From a checkpoint of a small transformer trained on Wikipedia: a smear gate.
Each number is 128 + 32 x the weight over the matrix's rms, rounded and kept within 0 to 255. Layers, rows and columns count from 0. Numbers have three digits each.

# up: layer 6 MLP up, 2048x256, rms 0.0736, rows 998-1177, columns 64-95
# down: layer 6 MLP down (transposed), 2048x256, rms 0.0687, rows 998-1177, columns 64-95
up998:110154178201109110135124072124124108149165162140166185152119188092119106116113135107147133118126
down998:148137154174114140052148106105200141122186147110153120151066075142179088100143091122083152110071
up999:160060140124158194070179118160170120157150102176086066171115139107098143071121134148125169186138
down999:109066103107133094039119108120125142184151122122097153176162077166120169149115126158132149124093
up1000:119160110097051122115188077112126136159142160067069129116142118145154103113098146141134106136131
down1000:135142114148070104100079151078107112144163169120170165093075118118154175070108105139133108142116
up1001:100086096145119143109170137114194113096082154132121139147139130145180137154127122113138129201127
down1001:121147105103096156156124133081118089128084138151221162093085124107140092162121149097127152137108
up1002:126174123138172140068129095096099155153107114086156154090122128079137120172228102088123154113088
down1002:139150023130095096093104172081138143086113121100099140121124136115169129109139082140095143127091
up1003:148100191111160151068136073133135094135160157085096127071152104085075114103125152127147131140125
down1003:143119095139160141125105132145162171119127085115103120106161180115111114114131092141171149174139
up1004:138103132108126116181146115086064093138083164073142182184172102175140204102124088105187124131157
down1004:087171163116079104159092129144059073151125107136132123153170169129204111123075075085124098159114
up1005:121099093157129183109097113102158168062129150113098043128158151091132053125068130094095142157098
down1005:121109178112108106106114134083153091147107121128132167084060088121128143075196149174128133097130
up1006:086095173155106131073154157058153126103068127113138078122100104123126163053134144055138144105112
down1006:120084110153099186101182111134131091056139132134131122097138137145165194155071159080117152067117
up1007:141117152166121175113156144094241103079080150169111072118079122219128079102162144075104059111100
down1007:142156087188086135104140157104184121134157155163152138175173088131164161138118149095063133116119
up1008:141097145139108136071157082130137127159148107148143150091135163099164161151074170118134171183085
down1008:133062130122185129141137148127129140133166139255149153114226147112131142125128073083095118152152
up1009:119123108130145102137160079118079128112133150124137130137128078127077110111111184111172140107124
down1009:072127101091129106137118112127131136199108183056136176134105098125094137093128148154154126126120
up1010:102125106102148139073127154102189145056159248148195081145144115145079109133120117148110167112127
down1010:111105168072193166147083144152099144119080113112167114137093163134110095112140106157119183168081
up1011:208124185100122127035119107170173152076048146188109154071165088155146091125178187131125176170124
down1011:188102172131113088117175181173139100175131110124120104109093180145143149115139109144168192099116
up1012:108115086133142167096135140161151118139124114126142161131117161187111141144126131085114114140119
down1012:087094147120113089128088165136117089103150111121175152144080131133093122089156106105111095080043
up1013:146079100158132124116116136152142194116104076143114096150100128135081061170193148169109116131106
down1013:091107063135149151090191144146075098138126138096163187107148189149096159160114115148153170109196
up1014:168121182116197060202126110033117070136137141073155150122096126096109153109102140108119112121091
down1014:160138157089167058103097128106081138144140094171150124122125136131164196114090047127126146131099
up1015:151138168174102152148065134099150141148146122135116146152144093205101153122118146140160092133118
down1015:173078214121174128147172137134122160116150075176094133109122131107183092143121079132112103143076
up1016:121135110146114153147162078109092102072099115102154176110072129137086074133139116114194092174152
down1016:126096118094115085148118070109097095140179083122096120150148069132117109139117079130122161127083
up1017:155120110103129199170181203041097100108150224125204140104055110150147155075126126147132155101143
down1017:159155091126101198143157136097110136139132149093116195179099163172143153079103094147179150171061
up1018:163133117196124114123188106046174123124170175106150135146100172151085125142108129047144065115183
down1018:090154089050139138148168154127135131111119100055155159111129123144163104144154143105107129112102
up1019:130119108181191100082100115124124174129138080103138024133142155133150131129111127163190151094104
down1019:114149134067118191142128058099063150181130147090186146125140140132132068167121130084138150101001
up1020:177097089178109169116162144127129096128144080106137137123127115102132097118149178129101171139123
down1020:163154133109169112169143135115124107159121100163139133119190136077112137107136136188123072152131
up1021:092095153036182164073150088135149068153046221150183093104086131103116141123125115124128126181087
down1021:142114129096166103082113089118171089107104175139110116122186100109121157066085090162120125124100
up1022:193133137115141156138117085129140109100089147139096132164134140134112113160109167143156157125144
down1022:199150123146123140141072153137085084118123148092075177134121141130139081136129112182169155113083
up1023:188132102116133098088135147143136126138102091122069115110135093105152132168184123123091125123128
down1023:130168105157161144137167137116072071139186162161086141150144148109152109186112104101059086147095
up1024:082156114192142111124162096103103165115124173094165147127122124137146122058154098080167137199129
down1024:130103149155091144095101158051116107131087149183157116108125125114092090123111110098124109146169
up1025:103137132163116187140134133124102104103143177097106096046136114101124120079143103081103116130120
down1025:135113102070110174182152162149089094155091133124097103124091178073119145123183075133097128152131
up1026:112131135100104156077182159126056139114136210117097127123115119177114158088096155166110086090171
down1026:151130120181098088122169134176105126096134128137141169108130110111103186135102104225079101134232
up1027:216121073079073162142121131133158163113118144099115093138130128108116150158151120170136117174119
down1027:122098132122071054141109118151100073116134132126123156113119128151150132167185092150146137150076
up1028:163119126149133118122144118079127124140140132109135145090144159148133125139114088147137133139109
down1028:127143128101060130146141126124083136196130134095140163152107087132170134150120064135137148122091
up1029:128129112141163159197115133144140081147112099091155177111180132089148149076125175148122202151115
down1029:123111130026105068185097159155172051134120111144159131126185124120064149140095151106120147096139
up1030:138129152187120160144146136133151063168135151130112111088092128143100135144096097123086092147122
down1030:050123081070131152109131107168147126112082106128093165148121125163130160110192122137129135108136
up1031:157144197148134117087150079151161128121073102175074103061081131169073114158103122119129154118121
down1031:156084121151163101165158113142119162148184105239074110094108140101151123128146048127144123139118
up1032:137107089100078098134134091156138121117184116140131149113126100104102143074136142143134118127168
down1032:138152109163068143082073089185057074145111160128145102094104126144127112114144094083153129121074
up1033:102099160154186159099149081115191178112115161129172169112158132167082137143102103086089126134140
down1033:135103178083139123160125146166155124160093119099106154101132129102091078101125139176129124093135
up1034:140088082090081124120165163138163120108103141200135101097125111181134158119157186140220158160145
down1034:176117138137084082121066159126156066097088135126133143150082178124134147129098144147089142124102
up1035:171088127167137105147130067132106123083112169105192074102122183045173133145100110183127098107163
down1035:121127128146129114117145106142110152127179157094199121149101174115126087141108159105096135145160
up1036:149127164065087167130146134117165153153120138156200054125133167082154148096144212104107076183133
down1036:085243205127070133132099122123082127162098160098102115144114162188113108184118194093162076124098
up1037:142110079150131104113100152104094146096126118170094131087106094151119116146083102162106127127143
down1037:136098074104102150137191130091103139071103140160089102130090169157092103119156158096137120120120
up1038:054139104163112181109158117127214130080141156148083091121047123114138135103102126118074106119127
down1038:121155156088100117136107120108074129099122086135121098129159106130192156126197125147206140135121
up1039:116154126129124201104153114130078096095065150164104145134055083144127100136187145089100178157198
down1039:133174102132107165132125090106087098143152162135143153121131112112125152165127181102114183140186
up1040:152101144102112206071150089098151136132098115085125201120128134161098091101157183169166088108171
down1040:143154121111126122119122125156121142136155128096166173146103093187186091165127093135117087086145
up1041:167162136145182153165174146134122079093163112106117077106130117105077134098126127122105125108103
down1041:167130082111174078121121157181121093121117130218126138121154121105136095150104121182114109082065
up1042:118151103179122034176089167096091133101072129116096141139131065111097071123152130136140107117173
down1042:155106120165135159175156191120172096165141050128099159116119099112154125139109157098115139092098
up1043:162055125164181152113112153126159124179130178140103122116132147173150141114154184148152113167123
down1043:162124129155150109100090094130138087142140153124094177135126131145144143130115130146095104104130
up1044:068112138125088137129168103126130144123114112133155149081148167143154083121130141055099089128197
down1044:149119117150079126116126084109089125149168204146108190177136063152165125119120093129064122125147
up1045:128116043150104098070124103155135180074089131036107169156129145167126143133156177138163175119147
down1045:117104156112033171134127141166125149126167183122154078158051173132135163124156148146141134114169
up1046:193149069126102176155137097103159109122129100126166132126149103142141071153103083131086136133124
down1046:128158138124106108135087135145100123150175149121149146128139135121166138134137027160127135136108
up1047:144098156097208124145122135134086097139123153129121124089145121106117132130103137104160134125195
down1047:113160149124096084135082134133071093162178105109135153112113139178082136132061071183091098128150
up1048:117113144109145143151110161152134129102149127149116079155101163085162190111125094107191192186150
down1048:131110113066106114156148155084150144134166118099125146215140110156094153140153147166099107123158
up1049:149106167153108080097181117104192155133144157052127071074119156105144125166146090120212163152152
down1049:127176146178086075098154088117103091106142159112088146178053087140139142131123116128186123154088
up1050:110134118062172121160149102107154072156190197139116116064171131158113158143142193102144147165186
down1050:084158111144100109085115118161160125107169160129168087101102139095150171177114084071183104145121
up1051:066122117133137111198173107050103128119152128125116080114098182136167123117159128174114114173217
down1051:108128160107114141089128093107116134126140129167173153139131085138146142102137092099165126071067
up1052:095143127124138172092063092127147079070146132065197097078102095185070090120131119118165138121148
down1052:096084140128206087158099146195174148127153155145125102121116162091143176114112121172083154172104
up1053:065162142120129176141124103158164093143114181145093158189136164095130066112110156119144109141144
down1053:131128121131099111170056099134112110155157134139139163118140109145227090099089102142122154148101
up1054:113101100167074204172128104155145124105144077171077118129110147168156128119096128150148147116140
down1054:102133141135099151093088161169109048090168132128042151161150133180099161141078118161131130161128
up1055:169146057205115076042188160165138174132150145152121072133145154148130085098150103133108115134121
down1055:066167129082103130133191132157105116139109073117126093085101174137179195118118138148081174152085
up1056:115104111141108173173088145144164151136098085147161179153103188157098102111155158112153141193098
down1056:071138139099126090135132170050169097139148130134145141102166146099128172216121147174185154115141
up1057:129145052132166094064149102138143148188134149153175078165153166106141076145109154087108122161142
down1057:150097108126123122073149150144131129192168131149112111089150156143134092167119093084093124122078
up1058:116119095097093157138176179129144070095099164126144098096098086144177140116143168149177117126097
down1058:159123116104101129155120177164190125089120148122096100185129100121104080137095095192139182147120
up1059:125106165171193097158201163024152117147117212121108141070136127129144117101111147150079076165111
down1059:138094135078158078107132172149181122111063172199088132194164118111123137130089131165183190193134
up1060:145101106091101149167105159152106134077073114127116123120134120147135154140143149055192139164158
down1060:099159114095146104102124127138125116152146135126119118090166110097165112128102077095130113142120
up1061:092118110167209119135154074053099141117102193069160153133053164146136130130150119075100136134156
down1061:094083144151129118113166101126123115085123198138148152139134105181152134177104152088174121102054
up1062:158136097138169111192134128158143166110066157055126120101141122154166152133118143146114133154149
down1062:172147130143105131105092130140116164110103150137134126146066128129182136177144055120152154147084
up1063:101124112160166095155095102157116117186148082084111134131087083181124117137117163115177081155162
down1063:112073098089172065133137111082130151132167092140153173154139137124180154134139105168147138083115
up1064:158112168114166139103159116165098054107079106098110133109102094174117162157099145122157155131128
down1064:125161067116163067067136156154166086145071173179171134115106142072170138139070098144140046121117
up1065:158123142120146166138144164148166072089062141105135151146167127159073151110143126139202157106135
down1065:161134178120132112148108115160113003106123108144143143115152105156098055127131144177159142123103
up1066:183160115064151139142199072145116126119103137154089066172144121156128081120094121145150124155119
down1066:138164131113120098083102134089116138157181136129102134127118108092166119118142119128113085157122
up1067:186129110158144102148136106104106153129125160208151054113069121090154123077127140071138104150115
down1067:163156153123124110124116123132138145079131138104101146083211101135142117134101112179163171055082
up1068:144100152100086089099146103129143154092129089129107141135099128106115101071163079130119114141099
down1068:109119124100164160200101078138079123146125132129102081155167119185085148174109140159098163124219
up1069:149099148128097114130144115165188083119147144147136111159127125159137125158130183156137125144163
down1069:169105116122132085161084123152143141121177062189126144133200215124170175155128115161156137162149
up1070:184084146134180132116134107131126177152072181140136135064123144108056084090124139153152105109155
down1070:163139121171079119113125161167081104138102146118114113117123069100144070131154099180129157105055
up1071:130083163191197132136097140100096133150105123117154157116124127107133095160161135120115114165110
down1071:111113131160145143129150086095108118112153143172097172178130098099114130141106154112150127120127
up1072:128108124121124156121223158111141111106102181083150130087086131176134117148108181136071077213146
down1072:084158105123104103158128143117122175098070188138150119155086132183123093118193061130120091087092
up1073:151114097143094106160089109187117174076106162158129148112161125161112195140158121100119109152195
down1073:071094145115089116130154093068196197109140154170097156207142140191083148111168188131109050169190
up1074:115150096151127135159108083117101142087159175084142172148080186107180111079157142070121127165081
down1074:135176158076087141153137133080117127146144114105151120161069125114153095131082125150141114168078
up1075:137123182127097085114129162130087137134120133083124141159146083140105156079111138118134102111114
down1075:128104138122134129098101114120120112146157115125155148105111127139158100135110157070122131159161
up1076:132130160141119100179125115101144101129153124146062130132125082112106152141138168105155078122200
down1076:137150112165141102147143158077089113123112156144187170146153105106117095063151130125105125105093
up1077:093136147125157124124175137114117108140160116095123101137111216105174033026079156114085122096122
down1077:113072118112200125128117119126174125173151086141135141144125087102105094112133110124092139154202
up1078:164125077164114179113098140138173177115101092129109116138031166130122079064149123094072065155161
down1078:132116033102120123128104234103152106101144121098156224205119119116133200153118194193108066081200
up1079:091116144201116120128098131114136209105089093117078090082160137096121156105172163143127128132123
down1079:063132127178088101093127139148118104095152136110164131142093101120130120162087173150131158092092
up1080:056168131124122139198174113105163149100110158133111173135097138124125158138097150139156107181097
down1080:076161161157128086191089131104134164149123158191115087143078141135099136122083125194056108139113
up1081:166131134155124155081127116128122154155116124140120037112165159102127130147200182099119128170142
down1081:148123148133106108157164114193149068113110108144153132123143083089126135129178105190085168144103
up1082:130114094179139117160164150147158145137122141120102113112183128143138125198150123069131151152103
down1082:130094164114113107150146100107069093107143118124109177125122135111124161098177127167114105125156
up1083:144147120105148108132119146114152118150120129120111113098118149115076132103119197106119140113113
down1083:128165152077154173146099092147058157145104052143158120149145094176117102077152149185100132090097
up1084:157076098153129169165160196126133152098137099142115108061122086076126142138119219136125091162126
down1084:146097119131162154174103202117135139158096056130062152128170147148113041148218165124115145146126
up1085:113101130093172151144200187073117104153122113101145148121146132116093084143132163065117126141106
down1085:129115126156109144143161184070072158148143131147228168160153100123101113168117102087150123130114
up1086:142061079142137112115196151104144094149131189083177150123115107106132166180100128090146085183107
down1086:147128130117173075147074093110089097177125135140118164127173126122134145085082127129178203153110
up1087:077117112103138154193113137113115128149086128139084185145120150108126149032118174155112141187155
down1087:177129099140088111142104143094121067123099128115122180105090076177081129093127146153090135092084
up1088:103136142129063108111132118094119113097117125194125124080172092150093169140150143173106095145163
down1088:178154108074170175085140112121177147090123069113138157155099140128145113081105150100148123139110
up1089:135067163121138162174161124091091077118088097081112104109052206134188140092109116146097036173086
down1089:154112141218047100125124131168150154102088120115128114135106134113165124112102155123127115113112
up1090:166120095173189105133096135150134089089134172128131117185134145133120116067169174124132141140130
down1090:140173133140144134137103108176126099137121176171138137179137088100128087108101176171146106096089
up1091:126154083186148075117128086139131095141120156138147104132123080142132140136117129168113123180140
down1091:173119128139143159127137104166208138116136091098119123168080140136127091131141144112112104151101
up1092:150107179139147124129122128125113111105118158111119151165164166159120063119244130088123106139148
down1092:121090160109154119185168097171085131096124118107118119172096158171106069127135124110178124112114
up1093:089120169136089148120125080133125193136145111078144113142079085139069113134127195035128106158117
down1093:118185142144108215123175139092051134157135130121091117166132140116123175150138148158136117187114
up1094:114111168128193069119123141085087202140155100134144084136119093098162113084088089134133150154085
down1094:164123062084135098115089139189134180103181139177059081131113085144069079099124082156127167162190
up1095:169090133163117204108168117119113128149133106184060139071112149175098123103133189129144087142161
down1095:127083139080088118128098060107078087088173074067160103108134163089144156155106125114156134150221
up1096:138127131156101112161117123146139128104148102100094117090138135154095108062135117059119099133143
down1096:069130146156137113065121136115091187157095180101166141140156107129119138169146141084104184092137
up1097:115123140176175202096151136121126135067084118177120137133151079130130137116177211085164131086146
down1097:175150097167111126103123147158068128119120146133127172134134114112142090110112112125087132054116
up1098:159146116088087158096141140121135105103167184092133121140138177142129100134145128144107211109140
down1098:175100114092204116132142093171089148123081063123112106094130117123131137102106112127124127130099
up1099:113108139125159138099137155124127123105114162150117114164201130117153154098108116153197156164182
down1099:080136127104125116144132134147091102183129161114114172159167096132176127146137105161108148154125
up1100:130099110194126141102152179161142136094135095104101144134136124136071135088108129122154167165184
down1100:120111146169136111146167125111091195071182152131138157142128186082122128190126152066153128136109
up1101:184152051155199108139115099091151085093112124159121085100096173062095091087101110089162093141204
down1101:105156092151163059146135124100125135082129103146075118123158150096177145145115117112122106109154
up1102:170200074219122107173078127107143096135067157121074127150101174129113088134144137121148158228155
down1102:130163123155116131098117125090138096178186143110130117096142160110120177145175088108135094084138
up1103:157125138153126185116182095141094081162124079024124175109081151143116130133080138149165118154100
down1103:107130095202163158048129114146136144115149176126129096180092088151094091146180169119121127093092
up1104:156058169116100121130129084119116159102103175136121068151133124115172152137165128143147113134121
down1104:075114107169107146175120075189113112127164162168141153138145155065093109148106075154157180064031
up1105:137040062143184133250112162122174146068050121179156177139119174095190061081162142131091177151131
down1105:089119097183134144141172126148147193200078127155050089157151177171172126187181069118088141141118
up1106:107106106081118163105108169153117156176097088072193125134102169123117132187153098148100136122134
down1106:122130137124096105130096131124152156173109130152102089141121131147140136106139128111126160117202
up1107:133132088149165123108150076155132135140133123101115134159125132167121114160095155158175156135137
down1107:141139117190095108146120117171124127146127128131160119122090126130116195102138141198135124107124
up1108:127100174187194162132189173121094037126117221173161142069137142128133171142120157137086096131103
down1108:125130109186184054050151128117107113063067188155111110126095106099151166135132118140123155227126
up1109:088138142121125139112172137161121084168156149151192116142149098067094154111091179112147146110116
down1109:118153110121080117112147143141190151145161173144166097145146066124116126138100121088117192089105
up1110:103143069160113093143143138111114132088089140131105095130112108165122092120137119135176134205182
down1110:158121115138113116092124153086159112118097153095155153058093137136126168101056129177150108125086
up1111:158100175100148100117123099111099142127110127088147143118098174151107140152080106154097068151151
down1111:104144137177118084060189178111098173100122135111145104146139167109155075138081074106155100112076
up1112:158148110114120118130163123171114132110068131115128072088124162126143147138141113076178151112154
down1112:092147145116100135081121107138087091130117147115117102126200095119138070123124088137160173138178
up1113:150180119114165091153096104124152145131110095122110144139132116169078187110118139187162114176176
down1113:123150172103135184147159118116118097009162131121100124140185110138081166134118101117144134154140
up1114:148101040191151189112117128118071117161124127098049105119051185145118153138168199145164100163073
down1114:140080147123111157111117129166129141214165127149075100160133150133112138140142181098193143131107
up1115:138005170134203087093114153097087164162108128106128173121117176130079129066171131127160055164143
down1115:066140129151134116185157200118035124135130121112153138163136170168108128135138110118087095093122
up1116:065086060086198207169125195145132170121133170161097084116095164171108131128147114108205134138170
down1116:163143118106130160108073091094085210111123210199132097163132130108062138157093121100144208109141
up1117:151141147099159154152172183105069037080156255090110091127179128151170175143179098099132099125157
down1117:193114164165183126124158108107089138131096160083117123102150101114127122129127127082065126153101
up1118:079166133166128138146165077130096099110158155110123096079161087118122051112153141087117139137089
down1118:075082176127108100127153133118062110103100095153106133133121108121065119091145210178089128152154
up1119:096174133105111158118190130024165117149125128095128094113142140090099116085140174133149140130145
down1119:123125126140115128098183140046070153164160129118105146137052095098194077107068177136127077118136
up1120:124131160153142148119207163166107147142113096098129070087108171123080112167124133118125161120130
down1120:145163144132075179172146187111120153193104091117111123117152164132130160135171151163130168143158
up1121:148078123134196126176120060138115117132078109105161103108139122066134126138096117114164108144160
down1121:156146162103105081053132117186083118124121116164130129122128161135160086146144118144126051115098
up1122:093131156123134112141122170162154102140117166142158100074141113105159174120110153101123131137116
down1122:092127159152113075101160154164095110092177139126104174161074164154141124145117158145144148100138
up1123:127121159116115117124165169149205133103127142095175075091134131128171043136129112165144111175129
down1123:089218141133121116132107124176133129173144098176116061117083139163118149147099058120156133104095
up1124:129097125166087132104171122115083114098083183163182149106072084125109134105165124105080139182203
down1124:124081146146092157129079160146145146105093101137100072134153112131129165124148098140098172141175
up1125:071120134181202133072124162099185167110116162198128085094044060089086089114181151126109124090071
down1125:103158146119127136137096148118161117116155154118092144127150095087060113132136084169122215014068
up1126:093113099133121146134121165138185143145153153089145145160144202170071108200124155128157114136167
down1126:115129177070167129132162144135102175132080121105149139156114111120130111126146126120138141114110
up1127:126127115132135123111115144163135059139133142094119140127119112171152170114091184151151135178127
down1127:152134166108103119110074130132095063155154114210107145190158122152142184143145161139151115188084
up1128:196143093147150140135105102121125221173144094161126185176154131112101162091157100106117141150105
down1128:112153147150086119142133118145114149104113082101105122141171190119087086127096144139149178169182
up1129:162099116116136102115157076063106156152138111107136147126186152130144127096107154087126097130139
down1129:122144143146130174152165140112125125160116118141157181155139148133075112140088149138109168122102
up1130:157089147145119100108064173137139153087144124134172172170085154150035102082165097153153180102155
down1130:113098131114067127103140123156119107144170109162174115146070110134189146152149141171104122140102
up1131:091150093175124115132124186128174086085120113152107116077140127157141158098085157096193145139142
down1131:098154139149103107174106152178087132167104127141113097133147064141104111090088129140114160056138
up1132:149110075167127090139120104109121082137181145181127082102100135112186127117111166072122121169189
down1132:123118164128145147127133105189217128149118156141137139126100160133131093142197144170075128084132
up1133:089126101145156139100145155079158110147114148028117090113121091183150133079155099096086135170124
down1133:055169112152171184132145109126184138155093104062075166133143077179155100111099168134113181125111
up1134:089175150128101143119189134150145113149115155137150126091083080147063111168154156152095115158097
down1134:132162169112137143147154155130103165128109071110150104167114087094165101111113134140126150176109
up1135:133102112139151165111203087084184136103104144108140135108137149090103112121119155122138092125137
down1135:134098115154133117120141131141150113119145144083141150181143138110141100120148136128149144116096
up1136:126068199123168208109156117110101141043135093136148058077101106061146130097083121079092156109107
down1136:102148099100121147083102130100084104135113134124114131090140120103081094138122113182100156131122
up1137:170165102164099143119172118107126097131139155143160139094102169103080106080129130103079097107114
down1137:115138080142057103143089113114085093196145165127100130112115130141075144118144189165143139033074
up1138:136136148109134148142126112137114172124164124100148101101064106146124118118103133061115067137145
down1138:138143114084126151124182118103125111149150097110118115087093132088093136118171102107075123121148
up1139:125113082182106171175159140099130098156181109100148110132118112116111090158130134143121100109111
down1139:121178151120123147105160143127112141122144093103176114143151089144165116088128131131120143088106
up1140:080107116101124132172154112131123094115170155082115133167132186127143138127110134105144110151157
down1140:114125151142133078095118118050097104140182176141120128099192152165137135129123124130146121104174
up1141:143112149199115145139163097119209125041163129108101078149056204069140190127135177116177128087121
down1141:140149099106177146117157115117123124069189079125138076129083137153151072117173103152163186110126
up1142:110157121190102131160226101091150139132067137081086106130104123184083128096144101124110070117170
down1142:102198175146094115152188128153128135181080144159090106125144162162120125151109087119061092110135
up1143:197124166210198104108119099081137142122167110109086052137099123155099181098146141153120072117138
down1143:153144162177149131147140105101137088140215103117128077163146133129140054169153107093159031112124
up1144:110142161215157147130111116127085134114137157138104054166090099090153073166179123072188115125131
down1144:126068128106216125166200086126117051116157124181060113115091093136059215153178076145108182091160
up1145:130111090164141138102124113108135097126122120166135139111171135132177156162178174089184120143115
down1145:113137136157146098137126145132094104137085145196117132146112093126099114169186125138101130126084
up1146:099131092149105143127077152111158119099085210138104110142109166184100120141136102038190139127176
down1146:146095103111131111158135095128131144127121126162161154119107112070138093105060138155104099132137
up1147:111122029126142212187117172100187159145083160121113099129096173198088077114104113089126143175168
down1147:121092116108153096207110160132131176156108102138166136161083134152099116172081166084110156134145
up1148:142147106056182158134162088162125143182147175102120100107106143139141155107055155034149139148102
down1148:119182095093084105122124144144121142124187145139118132114156096134135131165039105103116166111090
up1149:074160117139153102157118100089142111129134162112108109133146134067111090148114096123142145143153
down1149:089097120163097148116125135138187087113181125130150155163092127131178082112123095142092148149079
up1150:170121145094117073093101194106149151094143181097102098139138104130090140150130076127140127110164
down1150:088114145189149135091140106106119134191055085086167151082124110126180114157186070124149106209123
up1151:145143096090142123139166129136153147187110130151160205151108140130133126123106163140131120224172
down1151:126150190116090095155104135136079166147137161131096169152066099121120147155139126169104074162115
up1152:184141130142145063100129124174172143061159146113141117116126128132154147116081085094115130175119
down1152:129222120106130091151101082163135151216168173159149091111141114135174066062090146073175122186111
up1153:144065166073155163086149158107122065087143086133127081122051159102083108166146074128079133166132
down1153:145167145140086131159152090138103115122159141122141061108138158120117149215139105099094120184151
up1154:130134140162191158132117070118094126121116170104115106109164146105132156175119084120084162141138
down1154:136101153128170125159111091164065110172172136120149160122131140123124076121059132133173113141066
up1155:132147139113116111201149133128194162144146193096188076054128135192116130112160144101096073157095
down1155:096172177166105112139157092116071114135082126153106095190140147155093108147121127135112151172061
up1156:101155128133111106103098135171139095155119117120125158139165133167127148158113110148123128104109
down1156:140128127115145153132159116095139151119135115129130098126111122089123149145158133115154121156139
up1157:155157086129113130139133123101122135102083135153134167122081114104124107113164127058149101161111
down1157:140103121113128118142122144077086110104124172167108217105159112120109149076126151093131125155147
up1158:128096096193171123147093062114120134166129113145163116086143119139082096134161112093082122182100
down1158:144097160130082086138075118151080129141139074125132090144149127131189202108131080142135151098110
up1159:094090153127151127125137123092154143071043138076095100107047102146131139095155195156140160135204
down1159:003115115145140126157134107111136121075115128129124109101125117124142095145143139101128077113156
up1160:160074134161140137128156069149149202094138099151154172093101119125076127089104143079125154107122
down1160:153065126104081098140123039148136125108110105119095122100145058147152168165098113202147158141091
up1161:123144080118111136120131093036145115098118108118132123133121144168105078123120112092128116180183
down1161:177096060122112106156153195135124091141168167160149145091161078116127129148124100139069098154131
up1162:114063105126176133136114142112117158171102135085098162100112103111133163122175143136145150150148
down1162:144090138110112139138122191173096109110116122125114200161156098129115113091145121158125139091086
up1163:170112063150155118186097169118133165194170098116131167145149092149175117105141132134124121122149
down1163:172129183151113129172135171094094076132145143186121177137147149160133101133070104131130110119083
up1164:094147057130145183106140179162129100161088166163102174130112139165113109121155140182118127109080
down1164:134135086113102099153153140149109068108097136167123168136159158106158095133104159138092119131155
up1165:080114187082127144131179167055151067081130170102142072033109155089138076163142230145117157111149
down1165:137201159076126129180093159087114115176104118141051169116156210143092078176122119114048119148119
up1166:089075068091144181091167133150150121154108129103062122081115209081064155143123161115157121141149
down1166:087126126126134189124182134132159144199091100129176223101175089116151162084122185107104102075092
up1167:149156146158111132085158112172192151115132164137121098153104183097112107107142123092213094141182
down1167:100123142094108094159098129143117096092160127137134192158079081218106156110159169130052144156085
up1168:091101112132166131092074136150214164027089163044142099116081198213120126078156098063122148099099
down1168:116109137139134159144059161112152112129146086113109096128108187162111104054121106085146127115110
up1169:126133183106123135157141096152177141097144156205121143158098166116130167151082157059173156124129
down1169:180132146140129115184120131151153108117191161155097157145196149119161158159109131153164165086099
up1170:154139080124139165156129104158124144110080149073122188156104193137162130149155117122130137099140
down1170:089158169159130130119143057166081140121103122127091126154061173110134145069125074123109157125180
up1171:145101083076102133150172108121131130131120171129107150153044083155114122180121143134171120137102
down1171:085114147123132117136128192171069120136168154106137107152119151132104191139143111144105120172100
up1172:165153115129160172115132121122121146118119109157143131111104154069144096133182157103104073154166
down1172:123135141159126089152141075125124134181158150120140126151160124122122165148124114095132133114115
up1173:137130101199107185160102084124113101137158158191113154143152119151127136132125139066159172123147
down1173:101106112164111119115097100134130172141131189136159202137133126137090109120129138092134105077067
up1174:119136135151061136192138123138123104074149099110051104068178135177097125157105150147112120139151
down1174:083134112082119089134129133153092088113158177146083169092131142140092136170133150138104147105131
up1175:106142101202136111106184152121079173087051243170118108087156107073099106082159123123113088105163
down1175:151094121148120082102140097103113126104146143185086127138171075146153176148141144150120138195141
up1176:128133127170102155097153161109105207066071145124118145119045131090192179125138121116123107118137
down1176:135161181140118125063163150098081108113108115155079168138186140080115204134136096117145143120144
up1177:101159078171131166229123083098110142132165085102081105120122130142123177153119127074137094109126
down1177:052159150170074154137117132170137083147101154093159090166074168178135119111050177102129073196103